From a checkpoint of a small transformer trained on Wikipedia.
Size: 14 layers, width 96, 4 heads of 32, MLP 576 tanh GELU, vocabulary 8192, 3.86M parameters.
Architecture: learned positions, biases, untied embeddings.
Training: a variant of SOAP for these matrices, 3710 steps.
Each number is 500 + 50 x the weight over its row's rms, rounded and kept within 0 to 999. Layers, rows and columns count from 0. Numbers have three digits each. The size before them is the row's rms in percent of the matrix's.

# layer 7 MLP up, 576x96, rms 0.211, rows 132-204, columns 0-95
107:551415505534582523475524517495462476403515476488517469489426483552473565528581546572468409612492519561523423488384456530542453559471506423477497585562410580456515542470509518483466565563581509497540453559529475484495500498513426523443497445495509491566528479540429520508472519408518537350
106:478522534498503458475536505465536531527504507521522473442508434514591451501542497562528479513415474529472420465454445474539575499570569480425610473491454370511598531452572587471481552436512504520517483484536496438420536541461543514521539416618566491557462438498504513432447510440360565485
111:533392535551564492464507587502555470556470491483510454535472493470592527477445471507424461426452487417478427544487559470527467502448613622536489582547556473548486502487480458438467520519497533507502438549522522584602557541481465515553452535541570429541406534523487488563486525579597570559
102:424528466513490509440524506469564626484452512487475511534575430585510501463465451557496384574448501423438570551479466480540483514487483471465473634437530452517454618418552505446571465516518544621459534483583480486501503473461459565475607516488509513541498564544489414520455514475499452484
105:443504576447512489424352484466456539526499555509399565456453465384529547472445437495533425532570577539444472485531540512538587487443489510383500539489504459495502519573481541555510498529538533495508529531523534467421505458579473570578476491509494523505417541464429444533483392524480387498
084:501509536532506490555533497516511546523514486518483498611547474453391567450533494478511453559461495433539456497450460425534504513461453471552447514442444507516595517515555467560395495445492539546502464523398481587508423508559525558437489441672450533493456533413481475523555474539643475496
102:467536497528526430452488492446492520608458457578495491471502505518573435457483488532569492490442553520570452425604509562537468510485532472521469470535468520446454495513431521514518492527512520576556607482503451544422447592458509566391432451472607546483515584383560534444433445551489579536
131:426426613557499456491571526456518415457468531491455437519441508512505512429420521515486515515440454675468557476373553542441481503450555496499565563466436396517502539518545481457515500471553428475518592535561563561445485453441484517455451511459451541461550500479522573457455515535492498523
101:411483512548546457553490521412509372525479470517553445477450507537472511491485494517463487627564494516487448498446574537501437556551509545515387525476468538542481480465553565539448397497517476557519524379594512526478461499520598542545475537521560476518451551432447512468388534614455511492
087:467504396541513454619504517387446486496504522439409498639564510563517477569515573491465452531478545458462498454552542497475439564507524511470489474517488561546515465463478385428609527551433471468507561582475500527470586562510487501490557510461490528514428481491537520474520435546509449632
133:480502509574493458510469453480479416533460540424549532509459463362565464496504558519427416534455472470413490478477511429588432519525474560422435462493512553489570550485463494534502464491443459542437603558443557530466572430390501505498555514483544375460473584486459516430484487521482506419
090:442472529431586586511437550482477578551507443518509517546500479529512596449592520525498414462474478568534581478591558494506513472543518463515467474492468480374560452475419539440548454576506456603416503491430513544453470581528460531453519574520460552554616564470543509533461471450533530507
083:469523449505489510470586514549509558610377471447436508536594519465436508483458440383452510486471509456568572501527520482502481426492451466496534532562375468574426534495559447498492519519429478528424643466455520553508497469464549568546482508521471533450432481554441531490538489524511480610
123:472484622484506451544498525541453478562535460479485496515606480525554527397496448376384554549468457474548551544518417540489525448580533517467538535432483490459471444471469540598542523519418514573440490540465419399490433512549524491464511506482492595513474491438538485407573465438504561495
126:486559446605404480585412562479437469503499493529416463520421430558532451506404456559528443488528487486525399428475551532503494512512497462507546564502419542399443457460542505452559549520528600505508436448510568512512505507543539614493484483488534490492586454525471490539502464438579479604
119:519439510408534388530537507512551438440433485592457476493469465483474473483410430518480462473527465552471461499459647516566648523484518474384424548559502562510535524542552435443491499441540457477526469601459482549521542522518437556526581504514540477560575470512463522466502460477495554449
098:519520473433615518580499570494472436492489497477455457467515408472535511502566414486417462549467473554496465551476510484552494414604494464547476560477445612470535459473500497526583428464480596533480503521511433521490560542527532516613464552502574555486429469539361549522424528531543470553
114:445563591539534492501418497507458455555553461543489518514548591532500559428497546530583555553426428468436486549535466455482505403492437547424442555409453573504533531524523549476561515530579470543481540554462458554534511466549623439531486442589493542420444496463481436479436498434563514533
112:535463537465540428481452555517431407485476511466423533545459566454614424556481522623489483484458539438465532468491500496427511545549495415547476453521374573574437535424535481538472458476547452498503526408565426514422513557469478544463435464557525468487491471511584484409500474490523513415
115:501474616572535501411554541476564452526470461609455461490455514591474491514616479501502446460533393615453401508450508504478456463477553528408420532522480477475533492466447481546419546491522507542556504446528501492501484550504505545471532484540555553431607531508536534512379530420519468457
096:432524606515455416559515486476538509503483526411455541476516466469480489504504547517480522456507471460606554443518506380487503541516561527386472451579536534450512460455532444438537499553481581471483524489504500383456556438401518508390551537489470569416451475483469446516532451422504481621
094:537465526397539471440424521517447553517493525354497470533456406458419525570425516530476544525504510513547477528465464532541482481535474480454514538457393538439501465460540456432569526401439532558609466554552490539533507527444506505442476485482456536425522523443615592572581509525472449507
099:497539487515537377522520466474527507532470641578432516447470551594504506494579514476552368487486477554445476504450500552520463565455508541489534503491421540502520541379496577492480530483506480484503543501588527506487578646459548486533497580566441546530427468559447482498522591449506502461
102:541450571426446506519555489539453522470468490446579594550483458575474607531476485548571492561496442492454511474459548523512434505409563519473497447400440570528507505550569544489498397441463443474551540545477531481454489457585489422400587543548540505461428458423477457517574555544471550484
096:612453515527542450591476506600494440441490516420528474497457553588574527403487546554488474393490463405459428490563572456479510459417428568537486535591491477450561490527442511420477442511545535508475471505529473494541444512487554537483511421522432522448480435469462491621470466483561540512
104:534508601516482446562503475441502525382527537488512512504511630423432511501474485523550388521491531526447476486453440473460465477475563541538536460471541523513480470505452417633538566558535525515417473503511578560411444535441513575380431544505475505422462514484449533513407498554503553515
116:446488603499578444591611522481474477507494536440498495438498502555514494525477464507464548559526471490521469444580551430439488492470409541476464529513468432520582567470443540528642534403560502554496566456566460488492601564485448560515380485445435473413564483497457486508554504501496484476
100:483432472534553432434478429515472409501483477470492433582512419461518442491432450610448495449488557567548544606467548542542518581419479507440413575510480539485391481502477541559543486543482531525519428475534563487444507474563482588450429461421450560529421485496478557560522526534490559478
110:504438493495512554513462518460469514499444602514456411474419537398416464512483538449460488552488453531492478607506452513487577459397472464514525511509473526539488457505526513494562578475616480519481472483616563572528507454594519513472408557582529463420511544496409475445551521396484455436
124:567386456503448459493404541496471519527492528521528499453505538515480491514466534494638461480509549492539521451475525542447492497451413510397421498582379502553485558457464461437582541487580435537491526488435471444556516464479550481465566502576527459425574429536528581526503519604486435568
130:538403529500558493441526535475451488420515416549486450432379458458469541461381470530501448572501497466581517494469516460491499560486585471532540509600506478586470487508485395538551518473465422450530507443445540407500468606541488525539446480546513510503463545397470555498538500411513439572
095:492535452511536491512407515471523473607549513508434480576556412548453621512466499466432517555453459468528461511524436529552563542411466573426561505418483518509495397511485556558476487464562409560498461478522407501470473456492567506469481541559433570499398491486570410458491507431447557492
110:583571503474533407486474522535551438521532531486414493529553504500515483462385518346455523458543480512487472473496551550510577503425603463442461564484505559550515572522349525528485548511460558508472504559516558532504490533470549585467522430491486516539540448492458530496443454451634557486
111:441487537491481570525503585626490484514456500438557465462444460524445465498464445517511492509420470493426463582428500582521491464545517486529598510474350519515477517495530580507505447489458469510502370511585519416474509528590435527584477588440531520517504550535614539489543432489464494514
120:555511532502543522385416547545565476511503471606457503464428506503408460456518503463526483460446428503511585511482491532651482575512485468511449500562519564496475503504519521548568549522450443538475500514545440488408561419501520494494520549465397484402388542445500541459545390514461517561
083:475492487510477509435457520376444384522547452408533482514468579484520477504581504472433507537491489401437508509581503492475442447519566526552521589412501372472505485460504423463501528480505550474399466564528485500500509511619426515500516569570436434487512524442587487510450467504406491538
090:499412507514531535403551474396429535405544557473518574579508413511581508519554510447429464530575552628550528437528512440568531533504519565484442642506568486494487392535515508480503470561568493553571508493511490477475475530537504522467515491494529421450511479444492472472547454463471452415
098:461478465542546534503456394503510535508506468567529449393511477527483493471490488442460343613498493620380456568527562481532454462545516503509527478531464477588411523435516470501504537487562592518525454572492453505477488485456601481518496508536483540528467580385495456526468419503565461500
088:466553496398406428419597526475560504537463488462480536430413492508490556470485550470476499537543495590509423425570525498530603530562474554499509588463522594419479472542430463487490507527447543464473503570411488545542519538465544564420498431453523440500541592448574530477503481475422555513
105:523447547494479536459455385457500557574446482453590440472516445504422506528476460478490496606437424508446398502573487481533483537473461596450542605467402505540510548568505485454514514489542523534573425575554509399530500441547549473494501425522491459583536498486424549453450466542470494580
099:545513516600455587439474504443508507483475462518454460542589465495527426484474461519553484447422492423355502508467487503471563488464395572517580586485487492553495606482408508530563422497511503549551387556477457505450575532590488523489542499494531531553536508570467585520473579474548484492
078:565460605451520511536486529610528579479446486528539543519503458513460542475573423466528577432488378474411479494488485469467602518517502492547444500467535488524498472506520528550453465413467566442494375585532539459516497524411371555487492466473569438495567523487483561471515534488585442545
103:485551539488540579503470441556579517562524497481483529541480515427590541539494473520433536525476524592524527607440476509565450472446435575466530573471508370497444513453576458543556426513452439499440455447523449489415512482488571572425452523550534564513509491495444495517640510588520509543
088:386548532483493447553431558539429546528459432527466487489493429413520470625560445542445475487488448466480464514572524492510563629483478381432459588431576495566468532553520556523529460516493599464570478539541540493503468588419498503490476507478466511535512511551388523502454449508490516513
097:520551494449484506465463417571482530435497472516495514507506460524415523533497568531487561513503519433562426460493528524551468520493417492448540416466494674614402517516517480499592564549532526572590498421503459527488473474536487503416441508544530584476518385462482516540502556427584541524
108:535397526537519497488590515574505407475548467424494434492585461451376545545434503546517578519443501480471398480503579515524480559484467441531463480481533555562527467483521518471527443387541601523592552565427461456511514491530540525522550471516504498433428464490568477515461556569390504487
103:577493448581498518552403519554478439562458422547463539530522559451435429488476472546569410529437541547493472412626514465506468486435448411524515468557477477593476537540530441496546495463579486604535522432481469501483461550608524488533459437558515548505590518473485560485471473443478517570
098:479446519467498513503395504464544429503553562475471475424493447499449451512413506487398461518514479506604502463482539480518591497511485534453408520523466562517438556605465455472528424513588501444521517456527507482489436392537352566496534477465474502500539617453533524478412484428578528525
110:510499540492538407552489631546534588486525614544506477562470529536566507485435509508484486394534443563475507457568508447451467478527487533433430466615477519477514433504482478544547425571469523520508520558545524490442586491407435607501453461537518434399523519524429530530555527509556551549
114:560513489451537472477588474543549515544613486576441547487443495508473430441444474491428461454496450478525449543550515526587526576519511538502492625602473526439428507465536545401480473505505525501470455566537505571502430494471408385457434496428468572610506472501556489482565501503546520564
123:524393456491585395494509558453483528467403530552531515533496607518357473458523491479517442463443509555483561523534500470449485438509471487447457471589480511503412496404527477478513527455559485462530563431487497511514506480451547537488440492623532496417568522395430480539437497538586478551
096:539533447591553443503559505525567516493496503362492506496551448512486617534500476467400547568509482614566403373424449507505533487467525463476527497481378448476469558574494491491504472534468477498452547506586481515493470492500559551462510492502452495573523505549527543391494436566430464445
084:571535522489352464521504544590424549437466478476500565533417487500512575486506457530466406602471524640467447437452520511593449518452519482538466450534586468504480518495523497519500493465542428520479549493441509502494408474450542554390541512551465486574476499528507492468611457558534470435
101:406567582597475455519489547495481505469486555538553434515444494498528615474469549537465419529486435502520515517508491454494393438602453515434465473505461551439516513457512435474616454543503535446472517557582455633515479521507541519511433506464551536471535603559558473462523510559403462536
104:504518501465566513472544565456525354518591545493416558576518474504535581482429480455386425551413445482525501453473577419423504500517402461527516486468470509541502530511561490548440437439479578386411519560487474507434508456495460485542539519514459479542515496507531397451551475456482536539
121:535488477467542442510483450480483486561468597465436497566580596473428532497554444500549506466428483499505505528419527466493543569446521484530443557404556554586443528516469604568484455418536527544493526500472406492459456535468570474441571551494445520576417522503513376484458533438462585450
105:498370415532580564491537514490512383539500423541509468406475446466491535475490488455470469508512478465503492561457523505546509513633445517469405482594461542566484572453474426565494487563542439528453532411533506501463445575474418499442537479439537457476557497499598489539464420484540466431
075:513497447477522528547445513549553410543485539420479428454492525400401532455494492499544494492449477588543489472569475486496448451507505432533503471604422525601539510479465556504538526537450545559555547530625568495590518458515542546483389491543549498452480501469469518515573388403569505540
084:504412492499515540527430487533469465572423419369450545517556443500547490518461430512583483525527486557552507533488496558502512458502424508503456394513472545624542570487508458515471608456537403488500492522539508577562517494442452538455445432499476588514486546400433552505555492461481487604
100:477510523585582473497458484477514487458571591475468474570523412437528380481460596567461550476444436525528555510480374512621557547463504508468548474521478542530574510449439537516482511485479515484508512562559475507483465578484582569548450620467461516499432470433469540538470571466462561556
092:486540509501494468479628519497501438521576436527550544568483534521427525509547522371560561482503537550549375469478456558521416509460491419510536573541548531538398510427405586491562534485544481494487537532458524510522485549568529506470407582464517502584444508470564470511380526478506490487
093:490497576515516473481500425460452423469449577588518463442485499389440435518507529511435529465457470498442486441561445495542524514556571437499522425500467576624458461521429503480528534474547521509568652435471467452579518504495538523417514519501598446483580510427488514486481461455582568501
109:483528539533506496467460622500423547568432543399377530526551474523386539486503544556492544511509564554515496516454479550551505495547453490417558449506482513481423520429504514507527582472482565429503489459568501564393548517428572496434490565538430527561457499475556617482445509503523579501
087:543456480551522471518463481470498497490450573478517459514545425600575535516464478492365493604540445449497440523459611453412468513416549558550590479537464505489469478482518421442437438538493471579415487543608466483428517486497491612533535459495516542534506492411481498503502480612491547511
103:423527386471517456504489518471445546553511520542543472595549591450460559441458466524444390511524532470576487467457444508577462511454527441560462576415517527521455529504446526536500543559583524537418523481452536557487490508452531533404444611552458539597427509460482514503416521458461464428
106:527481554566528540525499496514446474469562532449542527513466460497457555403594524522469399414509434460539457582566531486535478532457476455544450607555579463490514564468497446417474483505501424543536429459525486426502435473578454523441610407485434545485528540474503412574482431409509519488
103:584550491493479579436369567459534434521438566474536476456452484469590479531511530468492512592580562534499473556456574502490531473577484436532491480524462488535478482450537363523529500462436405443484513518536526554396540485528511554422540418485536511427398434507437557532528549498468524517
098:512475466416557478507502409475594471498471481423475395479507530476443512529493461536487471433552469497553501475564456460538549534595484413515468459484533414498563516492533526490526476407498524586508474607567570439424551440595520522561460457598545484385495548425468567520577471500508532540
092:480506469489488501526432537506428485528446609493514449463508453502482457580436487408433468519569511486489535546501526457524531467528525454433480592504498427470480577392461466500456563450533518585504615406641435407527432511517473530475553432520513508427525582468442526467543565469438528526
117:558444457448518490512447397507471471549485404553419504504475522479405558451402438489502551574527575544413525462401460581499558604472597505528528479524520500619397445461558490533517560546538502588475479525487488441479454551471522480507509526478506484573434540555436440495509462493467532459
103:489509556468498395474544544467583359563537464484520570497513579445543454475390552509500509543490481484523510527500623539514565436532462513584541467609481574504533477465456434547527595507525401487524518507444567452438568514451482511423433495487487527454468520473531455552524540415424475502
088:540469460431470489524563470543482536503494527448480502433426473409551516403497480521535500553449454519612602506483446508545507510410516494408471502553517501544446486563487447430643537506509522429500417479507532565401530468524569450530510563584506530462496586458444465470604531582530522543
104:446556516368489466440455494560539495555514586518468520519474464507413529451496402465575606436512512476502598465471458505570577462478426499526475427548452527553540486594513502467551427492487537547480539526478419568550540439475493495460500536446551461439426535412502550488474515572400434459
# layer 7 MLP down (transposed), 576x96, rms 0.202, rows 132-203, columns 0-95
102:457456520483486471382471478464507530586466423448467573406487594398546484457459535525502496614490434438444533504539486474474509477457495565535619451488552516462530455482436537509590526477455453456430472535425458495524469498455506518509549510574432488463593471421487466584538457556580512577
100:484557519454572465526461431483488546573450387576516523429490508486456400526600522527535500526410438472423516422515574498542525451467456481490421578484506506486491467442539476548492473482417486482496511512573466391519489518487481306470569473440493584488522484523444500511449498527435518556
103:486565478500404491438414498549530524475545415463549498488431503517440502484511461424470499491421524533492548491467520527442548504408573538511574497441607495451476537482409598581558491527447488601462547479500489423570492423452554522546493527503532505377526508449593570534461531469493479607
104:480635475573564458459576529518442504497485503581511561434594512425463543488580578472489453505502472512470454525472588523528464502430601535457448466546562549360480622444516523485524526499486477414557507547484456491502523594495479424503523494499499499460434474542456470485502418453451539578
099:455418415515523439479588474469413458499578509463536497507477517519483474565473483413474462560526510495457506458513503488485504500470513520410548534480380493436463575534533443501366562505442436534517430477321470521532558531426456392464489471437517441470488486469528581476489538448524451480
088:558461475463514561476382523443516432519546442499502446506416575445461560574502474554481504499454504450465541487434542474375481525523488513519544566460571619465404562496487561540593525551513451490534498560576415518511576513436468529541503459413479498446481530387443439469506486559448526501
117:504486497461484466473571567480526470464488601444503527475552664436404492582445483465531534503383543564496482568500541436484515417460562425525450495484447500461506475515509456503516457540508475489635578437433467580581481530530557595432471450504493519510479435547514439520473463552523457499
141:437494459497496557472508528537457410618463592410497554398493531499527477494518502421483459519465570539556404484466523559479563367444515545565535597504481619573446463434441477530443503514591510451529522479567531469535488529528522518462515497497490525449528567470487584443553562445518535529
107:527510474542555498455362544520484517505509352543477476586541501489530445539542477458434585521550511532507529510542512543473493449448542561629425538436425575459558451520561440530496444534488415509546462465452552487474512492445568437552496534452510560446557562604465504499505472526589458460
086:518558509383523535539507482528601477527489585508574478458414517560537530449570535525561582499426460519481567566523500450500483465416509477505518547501478430537500532501538581412472528357425562529508454486460537526488453368493575593463499435478542511547434479486428527497471536441516528443
109:507462555457490524538445578434586468497477449480517391468570531543536464513484463467590532436526487562482343506475547577510514411522495519534606546516481471495436494476385450483442503515479494453529478435571537489591535512520497545485421553563464562478497446480578464542414526549464408484
088:449619497550494514503616489555561495486550569567496503502515502487448474538466614554481507413388526556555399392594447493457446478509475554502477488487453506463548481567574489453438579497438497588490491595504465446420495515598435557492505536462504496491452513530459507560430523519473493499
090:505522502458404606554542497560510467468478508504536420534457507480526465486453548506456464463638520446478621604581459487419502547618508601595583445434419455516517494498552521527550545523462444366483498529498498506458463559496541501539503539444468437519519456477444484476494505522524531519
096:620463458464512554454507488455448523422541604549612570538455444594444502520564513497569535490568464501494515463485537505583378499534455415573428454560498524497453504499400529445464465449581546507572494479460531590486541517541466484452457500468501530537469474563519517457509600562458529527
122:598438476599483504480558529486541540514544507498510578534528476503487433496485451482458567490509446531470499390514506442419535582574496530471480534455500417518473370347585433496482519533442507501586467442581472499557446462504535557444431474498496441473543508468397492481543550489532486590
111:481424529520540503474523517480467500539591449599415433543535524531484496506459541483456512502497571523481537510608554510598539567494589532482421438460498450440507494482613472498576514448387476481471496486452451474500523480400479452563483512401453536424485421515580560576527536427461481415
097:557425577491516443453523550588534497460497492644501587528583523538583572541490587426513539544521434635502410558451481428506558433500448484483489501526479407527470482499546471564462461485501524504470556519417495440526434542539557526532449570520488494582487489534423460522531571471486541493
105:479414458524448489511443407567424414425525474449448469520471485594547531570375458499444530466549534510484531503481524514379495496515515500479506488578552475576519459567526444582512544347467575503487444407438516465428451560450545490505464472521562463473511514461488556464561520496447491542
125:558482482496565489447498470480543553455549497501543518463482550555429476494568448549566435500456404569527436524436517471508584561570512485423414584503355556479534468505538486510551500547501616435482436442470506427512496477540422500448499559579558467465415475555519441513461499590524479565
105:424436457570536579458499511390431587514515543503508484486484584459468477441579440534515406537543615509484548466497538549461516412524480455500451489457494462492521434449401607512489497555518453488508446471548517464477551471467544472396546580479591482475455521509461530568497374568497523489
103:556489486464571451496457523539573547460450492491520510488508510483470465564489470563528507513531411554546512483470472474481418493449508559509568478476501467498551439468404430482493535559435458627477561391481561430490358511525513538440513466467372444484562483490508580421567469470536519377
088:495492519474547453390468577511532491435450462524461583543508487494531514468476474444537511471529598481515466467455488503488562477490514549602473497525445461478552511456489456498391512391554445442591550527489538470388484582498564554533547481574360532439566439509508438571579478487540508415
099:546510477442529445513563508438423464492484525528392529405466503429476557583523430556512565495613514425474552531479522436506470566545461427448610527475466494469545467460487537540566503576486459464594484465477508432554616513546458456519497506484588525623524451446523482497463527470575479544
099:476415528465517518417473584467563486468460575492545410506474508476433553530451466458543491394552516523478444457539496469539603512470582589554482524547508522473531540479565466491488407522524448417470650527450570449483516465476543549603484488504580448509558541552560526488463490555487465403
101:448464479439414612460521462561514518525551561446512470572454474473487560408479480484400546492487458549451506447558444448517535638470438490479511448507473526519540517486480466469430557407459498526511461464489565549536490610477614395481417541563468508476468476470455551519518622513523489518
115:498490565503497488527581511441544433467529422499550425481496495591471381482547493480482563521458486551529439424559500505425488561539555547389470413601380365466466509453532547521514501543495537459500552458513474542531466498453515365506555510481471479477511472508463600504543488543572452488
121:530535552548516520484428511505499380510584402434497523506516521428502594542537577533495536490553479505462536485500497476494485383502579558495593513450509572441469508567459471538490454447452421480560553511532512481476424509492410578564595441634504410455567463442517538531461501534491457513
105:540472548494509471436577544446511541527554543544575578490484479565533434550575568485509489513523414471609420516452460430409468532558481543531470473447424495442525525527458509483445596518579528498563507526561551562489482496539542492527585559479567526392536511568528414400470526438502535421
104:476603510486601492473465435507472616488553510488549487502562582480510522461606423533482468503464569495491555485565454460471488541583478498481479496634492520499479510591613522484512480409495539509520511496465491430532495499474557608553524563548437407527479507513441476541410563445509607480
127:490471459476484523544558535521493492549495558490504549526486467541510465526480501519533615505460506505586523466528499523430448482574484539409511471552479552586560417375592454447474438477503402509522473500587488454460631489500435507420581528466430511558549461475510533537494468554411383573
114:541455454495547535470499526494483553494473457440456539502378471446458451434474437451405559561489502482532533411575448467445487523562475483570584412546507528554503482564487478475556567458469509496616494465416597449477501575428477444490499530525518513610492546416478569459481417465577459494
096:650531445567493538568608524507491523454431568461480481468495480499518450453399470557554561489487539486424443417597555478411531532473494510468508457543577495498551404519418449489433407486458455490531480485485439571507569418457533496441464498433503541545505551550487521543553438490502533435
099:528556494497572514489515462511448394446541498475398482521484402543445331494461458488544539419526484553546538503567425508530458539524473550479487517482399435443564511457495553405468442456499509484455429494544488578479482529519477454538360475523509631506451468491532537468540543517481486449
103:481487553596467473538549545548583493571442484517510496468537441603560464403553579503552492526464485522562546531471421514488453391457549447512422490430485448448403512358487451515477559522473469456442540451618435522492552510485487509518493496545452602510535510505490531556468415528510470446
105:457555487539441505548507517570372552485445439492566418523513518479639538535515513580551560527594525501485522478509397545450489445481520444536460493371433534485504516532530468566450514598459515479472502478524453509470476506503557510420565475488557462480597501454508532454518420430612451525
078:443447417543534475578451446617531553520418526634472510461559419539467427493406467517575545499434492547467529513555519460566545564537436477425486476551499519501491597500507545457523453504521469471574582474485518549437424596505569441511545424518509528569528428493465470472465521468529469456
085:515518536458503542501487488473539473511522503575523616503506364555452495483446536569463527431507506476558573565592477490508498481467465496530603533410599507511473482450520480520421571529457410472552495380441461576473534452397524496541442513470520451496491492466475448444548522474479625591
117:474577446545457440589575464490525525551504505560483539529583462508556530454480523498550464476455498452417522468477532505435591503512490531489524464491580533624468579396406462488566549450642526437443404482486511476576493510568450559525478519515519439570506569467440424481519505536526523559
087:514406503437491437480529517567560445546559452536529565478461444576460553504503585467526459540581488491479506489490567475480542457561605588471529446619485519487501483534376555475540429543471587583572573453445544512504478451497429472491533544556527467493459489488531449494404607552467515511
107:525445487469538513486529492441451544541530532507568483465362595515480484583542590519490475484483613484420508432506432503471458456458414448577544551517618569443485428530528389449441584488432456490430484499562462452465486456468505448556528470473495465532519494554436510440477498431512579483
088:511465537471460429499592503488415454556595476454514539506432480530489518444568564619493435560526510416480464469518455505522562528494475449411563550548405383542515530562568523513451493546481483527560537467525548551486532545500459468596497519551396499557472549512501563525483387482506448592
077:535441515508519562454449494482497501568435543482492553541543482627457397481518425523528428499471576429526499497500581577495455516499469477431532485591557437530488519453558522426507548517520525434551569487532489520583522399456510497566473476523445466531630403548472492426472513443373495487
098:481460463444598488450483519524499470508540495491559556460604563475501454524604507532515455518543452550486622497451506445532492538463527549588507425462533477495491554475558557529664478543481514515578585547521423513463513516436500576512512471407425433497591519554534497418501454432512440470
080:582452484554560562472600487496573488407489602496492442599456473614518472432498550493466505487517501474519435461492459440494472428416516569518496421523504467434532444572507533492431511510518422640464466419415472437487433541517507470489525484457527480532556542508515470534409535524406489458
103:587451488529368485546496465543535596511503524515432483453445440545380518444505511510489460460504452521471508534491534559525494431435572467502375508556447517471472457507489539554463419540483530473546511516529463482472395543459543407585554593621548401487521500517468521542529468419524531523
106:609523563427575376511580516448553516493510599538549482467576534540473474482498440525444518604448565450555519483505443530528566522508538505437449482385444528395514534462554519485503538559403452482538494476450535521508532478509525592546509593505534547526475529549480463536494464602562441478
099:585457409452493500436558524488479474459481476396517482432560497523529558579413474564527582478493534460456563598484572468422516547518542494491494574531612490462530412523456401549498616479445468397504472512479572490551506469535390527490474542454497493505489517448505476470537525521474612509
099:498536554512566595444569573509558495470383469532532526489529524478470410451618452459433408454551515453551521500435394510482432513426548497593503544479440571562507473408426533469483544475402511489529495508485527595531468421502510447449473484514490571499440500511516531546513592566501509479
115:447535547408570458476516464564486592491531546515600435518555516431547510417531558500418485493470536482488525543520523441493509514468560542498506437537450521590491513516573447522485428598501442501561563498476509454510536418528589460437460430523400613364544494500486567505528435548524470523
106:511544519597406535520453473497403569486466485509480494500540580498587628548416561575517545574484591524444566493508535503464510546462520559517550441487550531501501435491534464605570609461585481485526554457471508483496482526550525613518509492579503484405518512450452535523485431465508535572
124:418507542453485480463435588445482500519485514450540519461476620557530471488491461457489537476421573383541422539507499545513450549514595567562575534456535515527480495500625568466483564540433494440530537533544553535465462466378517549513560429438510549453484464538465497522483440398564458494
107:552464579516460440462515558452445441596506433525460542457486479433482596459526503587489485480521480533482470433444494498547432573481525433515581522552583538531587577472526448475576525444502503448455451511520574461440526501430486520512560479452392615480541490489459544598557460496572592489
084:537566474486524510511550421543443536512481461540451597465523506535592526483555543525565474579458488506413571456485443501526582458602527514562455542579581474569499550581469494568532497446466438489471533437422524507465477481438399465477503438520530524493485549557516447544612482449490467362
099:540509488515447462552543576574568477469499491467442480590476473456512502492495526544537541489472517485405546524488438471454380407412489546489485474666497527504544433390585448544478582526452508474413585489485419483527483474522580570406523558524534519509544503519534550439454483460459505490
108:451501496547466498495435395505582609489443534514522482472488479452336428487508485528599509517453427529472451412487465516504480543520508541517519449455557428518452492488457483565537543475470458655522530443562533457456464553477507535429420492532574535455515524463433605469456509560484547461
117:588463457565534530507531453458426618522516514543503505547504454568572511513514539558442547474570450487489537438434533460451492546495486517506512483565507421571502422369410480447546520378540535568510443493605553496506563505549532492457410527561461513489562527491457529520487516521513426618
109:493469522501557515447505517568558424450614525426469566479518528544410554546480541483502503439445538472479503498509443589463538351481467571494484536414486532422509425460396546499498474483454454521496431481548494596398523539509545506491489505429516455562527494578527386493469533522506597554
123:450504538574499400492489534532512543612505482463545477557492528540502506386488508446509422531490538559429546535459488404568574502482534594496445533431549501514451523439515518614501540500504604433434470593545457570481433543538481520522470396470475479436553552470525425449553472591494518511
094:513499478480475497474503616401455437518430537554421426436527412441436510538495482430426438564415507535508521457530530533489537486473475537513503501521480510502530398540488439473495516504487418490482367513445526426585552546554494552608528498396541453517471515431484560558532417416497525458
097:511506470496564436540481555542443447533552502525494404543526520460489398528493549437455509513381517539501507491460398570562450538585464425602441480459493465617588460547539490424473471505509538500539518485488426510444485418390517462476476620595511465507538439485448483492562496512473524525
089:503533491495587465466484407511537485449515531512483406552523455519396549519447537560466497481453519494455551491540501517539534483556532462433485449443527490478597598509483545573520394567514479540455533531458552482549536468538605504492584467556520460458422471470532670516586491507510572596
107:531504483503547499600540433439461454484509593533532535436497485469426522535436518514564510470463508458552459445552434498510535481597599560505536479545488547456500539438535466510592491528536507524512539456466521421442444508484451435469402532465453474586419465548529665587532525510511603555
113:476449519506554490472439487484464471529408509560523567547489466464479525557428460438509496482515571574492556524427543548431493478528488552482472452492521499451553520501417337589596553540491455566519525413501429467529498508465477658549528568542542461409510499534431465555530525475549431534
096:535551459471389589507532421492474488460560506568441546481442546515485523466534504559526445458506509562438505450503534481504449409556520477470458580627383538457523610413490471538444439404503528447494534555443485418464488463471458491531496535469477494506562457447513533480349529497544525484
106:501451589515571477411380514509535516538519463446508407499520569569483419480508445439570526498494476491598439590488495439481569503525563499539506456494494442498520500389488464485531493527539585496470442507432482546528571491491409545519461450646572547465549559559546476515508524529606510476
099:476495500517509449478518517478573453533527503502549476533511578543510427519542603363511488481494542431439444453362493506569565469458541547450542434463398575432423447490386527504468503503553590515535556424459492481485566524506551518445529521460512481454438523557469604475486548534486456425
097:485512560494490504486528527519398387430499524449582406455526673451507503416546627543510528588518467492446585438464452568539451480426456445504535506451533528506496525517474450525519500527523494488582399454365498465528536514473515483538532514504451523478479548462516477497480541534595484522
101:474531552494453577479511490541514436538504430542500459525569526481511562404424470523456560482512547495504542511588524507429432439443510539369521482448467430583543535439530536500629504468525494417487503468484529628464428488534488503481439491444402507397457478446477554574500480512558416489
091:549559524538531481476551569541477444527526691449522530391456528529367532622503451526475448498490446484500527545489427481536548529488499485543534520388507517490589519459594443519459478515469478584521420500478440463511435438505498513546564489564464519509474449499517509498510546461500615516
106:473534529463511604517547467555585469434554465516544565574442497486515429551493556532559512440510457459519516383527402465522482497452502438517389504575431484416486462457490386465527467410517463501582586458530416523492568467514491438490439429513595507428535494457467483523487533545438465492
102:511436492562590427496495512465537528521503535539483455514434592487510436443553473398507540566501602503487502506521527494436416575451482525461413557473521496574468452532450484525562564487544484450510592469507579494523466516526415463583515466493481505518466605441621530523417597505459515394
088:503619448522499517410467436472470428528441537478514487580524518493513457536481527548485398497521541532377527502428461552532528542520479514491515544481597561403504550576558525493465594526482498474572508562438496382626475558548572462517427451502569528527558535464517521488588460468511477475